Weights of a small transformer language model.
Size: 11 layers, MLP 1536 squared ReLU, 14.7M parameters.
Architecture: no biases in attention or MLP, tied embeddings, some layers without attention.
Training: a variant of Muon for these matrices, 255M tokens, 10768 steps.
Each number is 128 + 24 x the weight over its row's rms, rounded and kept within 0 to 255. Layers, rows and columns count from 0. Numbers have three digits each. The size before them is the row's rms in percent of the matrix's.

# layer 7 attention query, 512x256, rms 0.17, rows 290-306,353-369, columns 128-255
107:104121103135103187123114084113110131127130125116121147122102096129150122132116102119128130158123120122086135145156178149131131097135078142116112143130120089133169130110130104118129126083125127158161109172114082117124074132154142101107131158103117141124110114129101151104149148101095130140151133094116131099109080137092141149113146122109200131142141141119164106157095118120089118129130
109:110172079101114150090147102130125109080137115188134107138120151151135116096136115112106111182140115156137161137159137140125132152096127122123127114106135143107176155115141116151154104112140149122117155087140134077131099100129119187120171109125132131115120103116125121049122115143121144126107143132139145140100098111121110125142150091165161154123154111129105118129100122121160141129116
102:140096102138145118106117111145071124098110148100163132121137063188118104146133178130127118099149146133106117120141162098151125108115123113133098125140124131102116125136118135122117105109159154167084142137106185136152160130096132113120151128113129136117125148145123131139130090122145067157140133144112118093182124126155090163141140125146133120137117132115106158149147074138139117075112
102:139119145159096129118134126153126112148140166147124106131121123153153136130077114068134130145190138153136121163143121160127135136104125103148138176111166142136122159145118183143126123119110160098117083102140088133116127113169072115143114149149105124114157109113149109155119136095104109130148148134143133124137104172110136149113080148151128082111140123141115112109119120159094124146148
108:117138153126144100075122103167111125137099155146170132139105121112147151120121109150147140125119124125128081144120133132125156175139105116124128149117105135093165108088140187136163095131125119091079153149169143140169132105130162142146123122118113163139099112126131102135106150139108136107066094096117104135137080124161141153141089112109132129108138108142134155086122152107142097121152
106:159113120108136116159160152107158144123105164117104161137146080114122113106133108107092085121107125119107096148141142135089104119196072129148121112107140130101139132116130138135134118139110146120106135175139173128134153143124147138143145162139129109117173130175157107150116110124131205174127141138149126147079159094108133146109103073097132118105129134165097109109137101126125178151192
092:141076135115149106113128107146124099145095075151108113133139092117108121115094104140157119162081139148153124092132114149122194113168126142095127132115094139154076131172133077136087132142170099107164130106080121114127125129168081121145131140123109142159116134127134110146147101123149102103161097111088136150126103161133119103105140134133163110147173122110105140120139103146107113123121
115:121136122094063154097119077159122127128125135124114131105161089119113115154180135146137152209140130116124185142106108113123106116137126137140091135163102138118146130107137112117153136113191134127128139128138079128142065142149131176130180157129130094117141147143170162098162099173081122117158118137175122125128146121095116135077122153129149144116161090087160146114146131132133116160109
112:159114138156134122088157110130130110135122139123120112101119089159118093099166118106121085187136113165145147108161148125140154081138133189144116117154087138090159116161129136124147152140122156125114120159130116147100132112099107109132157130111112120138144100069106144141158117133091095087118147088170094128166117099112118113105112149168168132117152096129156139127149168141145132091127
104:124160115175121173098157144119184110133121103113156138120161089092120145124119139125128108156120148117139148150100143113126155137108098097129124170143128087139140153127134159154117124151191099092129153157101151111087133130104148060139116138140170134101135096100110146145133131139139131091117183124095092156123140116112125169106077113128121109105174115126135088149129163135099121150092
113:110106061119181125163130125098142138128121180095122163126147099142106113120155127108109106145123138115145140128127138143140123099148124128131162127095188133104134112153077151156101146141122133106077119124131133157091125146136138158131137159123075093165129137137112121139144094172142150144164131140178093133136055138132133116165125158130116100135098134117127114117154092111097140136110
109:152118123115086103111160132115147131116161148131127131108155107111154133130159130101132119098166141097113117137102105153116124148147138131142134126150115168133166097159130106116167071115111154124093111088132114149134133108142142147098120097139118107125128083150129152121178124134156132137097133088114083155146157113156115154132109113126113188144114127113119146120127161146125101145117
103:134103106118132143093135119144053153135075148100149165124141133113109126151156137164082118146152143166143119116149118129118156131143138123156108146164099150096150108133150145077130138168065123156109120156131145125120144097144103121100119187080105095136111141169139075106140166111130148122145134153156064134109178141164114112117162127149136135170162120160141155103176126102139105126154
108:164138128128147133114110158108126180134110148121142115113128125100110129103114130145150141135146134105090180084125116127120086145145151121139141135099122095129095160116132119163120141150110127125142150133121131102151088097143117151086100115139147125142187122123132164076151156124137109116154070097129172108110136133116095107124078135177142106149152111146126084133078103126128080118112
113:107151123081134113125147108173085099103139163119113146106104143153125139130143145121150118088155121121152152142141072086122151094132164142123090141142133104124138141122096154128166133069124123122127164146112128164108125153101185108138124115100164120138102148107142165113191156117071152124158113095136161105133159168159157131120118119099150109148175125117123135168089125111120119068119
103:119105085079130168105120129162158151114113110129098100072140125135115119124135108134124126117102117167148114137105151156171149130140118166147087188141123156118101118119150129153120116139097155122145177147103130135105149068133146139169113117132143114121126137169129134129125138120179155141133106121074146111118079132184143159105136155110155151148118152157114121097139158099124136119094
109:140112064142126103124101104131153117106105089134156120185136095121118110146160138173152152186123104140112166097122154146089140122144159126112164132128136102148128128106098082171122101097108140119103109113172142098139111136110126113161147113115135140132100180113178162131114136192147148149102145161107139147154180085095109128155133106098114098125145109152130107151100121091157142161076
104:122154107102136111129155128115137124140108179138114087148142149121131118138108138103131098126123098110143129147147098118135108124157130151108178089169113158158136121128144166136097104149144134130168125087135129138105147108081105142142137149151127187134097129090103137152122122160162159136126110147142150165079180123118142118101076132117086130087113140078161113126132115142152116149128
102:108125113178126192133115106106098129100160095134129118110113112106147123102088118130168106153108105140123127139136196156147122131092095141150121111145140110135156122126118109124136127094119140169139104140127110105155090138133132122119145113084101117168101151122103155103139151121089082145145145099119112117104090137092130150085153112150132160148126126140151147142105160127082128112126
103:143175082125071153124149116158119140125130111157085127102152146179118157106153107141097112184140120163154156134151131128124143157175141155139130123098165149143161162131135115160169109099178116131103136136120088086123118092137122152119159117128131125094107115107119180056135146105141113118143103116136156160133166125114111128130155142145133152129124093149090137149137122083114122159099
103:129089129107108170096122104133074111104087141099136113121110075161117110132133198161126133161129161132097135128132192119133105138130145139142106142133142117114119114115134106109160135109177138159101141124100184152130171128093130104119148092128114135145147155143137135111133112131162089139148140137142100131171132131161149166167124120136125115132119122125085153138107100123111108095109
106:132121133155139078134155120148166099161140169123120133129132103146121155120059107137106139162188111144132134138123130153120112131125090119129158140116144141141155112140097130113119105139120167110122107133123112145120131118168084124153150154162120147091162142140158093159101145121130136132163146124160122131171122163108113158133079127126170095137129113165123144095131135124074155141120
108:106113114143165096102154100155118137131115166168145107116134091143142132120131112101168127108122141120102099148147101118139143166117087127118125156101119153096181086137128157108146085127119114101086132154138147152155142095129121153153142104172092173124093120117106083156103162143119152137087117078145116137117113095166156164152078110154149144127103114157104147086128146132118099127134
095:141110104142130129140141163114143116135111147118120103180149089144116072113110138103111126089088120128066065150158158123151129119181121121133120131124135152093139140102114130116109132125111130127107150166135192134108150122128116134140116144144136103122160110165163113146106124164100174138130140168162141148107162094110136158139098115147100126123133150170087160140125104128096141132166
091:124084114163153165115192129174130115120108102123130130105114109143102133099122127136178134132085132111156103108117134141156198121095124135092096129108125128141059152137123082099133147139158101109128164100096110112121123110175069109122130136131114121168121155065130125117123136102093072101169104116099142138113134147153145151114136127149152118158164143165101117127123125138102126137162
108:151129110113051139135108058166122114141094146158132137101190101119136129146146151148164164174129123154133167116092132117129165139119120139146103115153100163125157136094152109111141117134180113151113122093122088122145085148156123123117203110140128100094129116108154146112112122151087110091154141150150103151133131157103101128106139124114107160147135109122117172121134146139123121124089
126:148130157141122105073111139136136128094109151097136138130132103126118100126153085151107094184149101158137145107159143142147142090151098167130121129154095126057159117181129128151137157152144173102091123170136129141097118108097131141170143140103129127152132106083120127117146109143088114089126127103158095117155124107127112105095089148139167115113137094100157135123126155158167114095155
083:142152114116126122147171142098191107124099096124133157127172072105119112139113125114125101130106127144153121118094111106146143093104135084121125149141157103157135164138129174152122139121202110119099159164104162117091074122149133048125163160113167133096133113128108168138129104139112141131149187125106136159124127149134096137121143144086134127108147111130125100155143160142097131124072
099:126073106136181125123123140118161143144108146111120139122145115140120094127163079092117103122155133112128134130137135157144104091119128125156143100083145120102113132150106155154140135150120155092086109125131150142099100139126128160137134158115093069182128140164123113145122095170166118141152143134168167142124071101128126133142139140141086137104102089148134125114149123102130149119118
111:161139150127086075116123135123163120134173158140135134128138130113134135146177152100140115109153104101095123175132113161131128179157134100120146153146095127139158094127140088120128071120099144124066122098172131132131125097124136142120134115131088136123123075139166112137163099180134114138097147111132102118150139126142112174117128093148125158112089150129109114159120158153128139167139
109:109132095124159164112149108136092146140086169133156113118132146143123148122165140166108110129172139149136130145128111097122129111136127157116124204151089142113165121138144161079122150148090149153089127152112162146130146089126123123079114152126108119129116178161128084111103186116112139144153154172150058097130154145165141139123158103155157148163153138133141160112175150121122122100144
096:132151139093147130146127171140118133125110116098127088099123106099093126085101099150155133144132145093121166123114145143171131129114139127162136091072116110148096159108127116138120144182099108120150145108136127099154113104127119156066116095130138135132146147125105142116113116109149105101106104086118153134157138105136079095146081135161099107133130150126144109142068124109117110117136
108:100153121078154143109142099168074104130156144136138180143090158161136137111138126130128096112157139153147155129132096098122181105109136111142114168136125104117123121110115135127136086062115138155123119143114112158137121171067186107140170096104137126148080160099121148157175137108070128137152111123113143099138125152146143121098143094147126104143153125118125136148105124149125119088122
108:131141102117151136112125118147151148120100113095110118078131128117114146122107116133117098105100119152159109120129132135145151124156099147134081195149096152123107081135163154159128151170105146120134173117082122135099155061135141141146115133134140121148113147135135117125128133134163141165143108118103110127128054134177128126100133146090146171131101161159129102063139168143141146134094
# layer 7 attention key, 256x256, rms 0.175, rows 161-177, columns 128-255
102:120190146146124098131074140164142142138079147165098142155132149117139112172125142108133122157099140091155120175125129153129110103166138143154156098160141175164177139113141141131111145111142110117148109076151086118069130128124085132176115158165113153158125099080092127103123114163138160108110121152139121141096120115123127098084135144144084115100137160111120116140118107115117083129122
109:128122106131102171104135083156116126116154098137182126127154113128162139085131090125151158122108109127103132131149149166136125113123111133137092075128163126140104119129156072097202111073113143151151113118115090152124113124168103128087115178080136089134139107134148135109114132095097112122147114100125109144139141130104147129133161111114167155179106121101129135156132168132112118139145
097:123135089091092151103140129126128130121133123149135124130143155163149137128143127103107114174160117163123149128114099131151095140161132130124110142112159167110186131120135158106136092098138156154100176173146084105143136125088162149110150142096133126137083127141129121055147143106104125134126114129153081134097126141135106106132159161144152157121135108155118143126133113056104122166103
116:165134131136134106119137099150110108118136168110142135116135103125170112146127144137098084118143167136093102136137169093139089132082121132166137128143098158087143069120096157156108103155136176181078115115148172120128126111117160128114149166152117128114138165156143080138131157132155118167136150151159115133180126125154073163134142114115131118072176118132124121138116123168106150077133
091:117080138120144110152128104166100141158108185119138159107106124118121134137103118153153132128120094158086122137111097167152117083118157126179101183123123150115138129115131176136121109086151147107131086118087126100156125092143062107123119121129115100145151148149145095175100137137106124143143115098135094121155131153113097133108082115128121125134105119155113141087125183129149111162135
103:118161116151145087105121159159120109127159164141143114132145123115131147109115130121176113147123129159117104115116115126113134136142103108140099177116157146089168124123121115127146126142099121112101154164152137110147160065123148118140146099126134167121082150160158098161095183160096152169087092122164090159142136085133150139142094117160119120146105100142093143112130133112172126141113
108:078101123136189111134147142129146124138115167126139111131149093132110104153109116113128081118112139107105105162114114149111134115143114123129123129107158135114176140123081117111151121140158124137112128211120153158109170115102135119131094110109115152107154127158160103162140098163142175111136122148150155104089106100110176130126119122117102101139112150154101125059161098119133141143178
109:130060125169134135108103105176132106091101115129149130123137121117099122098100119160152147156082136182160141094138149164160164124136136121089132149139144150135105145137115102098112150169139130107140143116098115134114094099139096161142104129133147138178109162092130139133138138100105115079162103125131125126138158172139138145075083131126150095131146182138099103126127147150078122126107
088:120124158120100103122139124147119130138154153167126142106106129127126107118137135134101106166150096120135199144111139140136107087186099175148112122169140154139135139154094108157134132119109177154099123157102088131102149174150144195139125137116114125121128157147152110104121133160103092142139121147122096106144127094119079141125119147157147159137114083139126118133139187134160151129181
127:151108112169156122092170114118150131109138127108139091121153091109119068112175120120167096148126138139128135101145145131115119078134079183101105118117118158085160126175152142140139197153169140121115096177122107137097140114116112107161102117133135111166153139091119121136122126131124083146085120152163102131124141117124131118119113125145153115124159072127140149170156163128121115134164
093:113115111143134138114150141136148126156114114096195130111148128078125093164086147126083125150082129162121133116130147071137123119140097127101109161122103153137092186119096155126115152137130107077115144175126153126096138148145132081152107166119140171140119072094092133162124131117151095125145138147170130168086154126132119135081107136155130106079157097109138111133128103134137133111138
098:173133117131120092123137148073140107144102129122166120154113108162116067136135141163158091140083155117117112136143118107112122142173125141119134148086129161071131120121136176093106114116116122132125169167162157108113101159160149128138133130106118089150124144146142102133108081155123122100124081121142119154129115076172124144144114117151123131146125130168128142091135067129108162138120
111:120113120129082100132124128154149119140166135130087135117147086103179139143143136132153151088134145104098124119130115153163147174160115120114146125145105139128160112097116123126184101131145128107073118066150079157151107123132138111115132131152115165124099114121149127147120144146125094119112097129128101161192152115172138159139139119145106205109103132133107118134124186134104137141157
114:121107104132137129116144122135089160113075160136126124144137123109127128093145143136080103142127160141153130116135150119130135123159138139165128176153119155099108129104127129051144147168122144128119134125073184132139181100095118127117156136112117116160136154135164133110110201100144138150134110145159097125117149128196154151162119106117136159123129121159113125108134113137154105125161
108:155092100119134122097138147132108179124114118096138130123089105092142127096121119129169159115084117135125154083076127125117105153103114122112132123128147110124103169108113121160131115126138143144185161101149085113111135168118123149123125146119107146120105127138122115076152203121137134119143073094132160152150134132124120080138091108107132101172138123145157084117066111163120102137111
108:124146133120116153128107108136098098095125128150130146132170128168122141126130136130165117111141142151182110131130115079104129113119156143145138148121119121155129135074130121085114148127174128092117128157087136167095138133085165085124145118095170175139090144127094143133154151144152128100154108112112144132121198166156134120138147126129111107142151097125090163108114086093106094097098
116:103087116124125168127166090117127130086144158106116096081120116146098119067178155166135125124121097139138106093140134142145146165143095136101084144113164137099111110127148127112173149172120144111133194169111152129140138076112109156147117110097123098163110137179156102108111139106122147131147091131092146135116130105154087146109113122120124145153093145164100156082138145142147133133087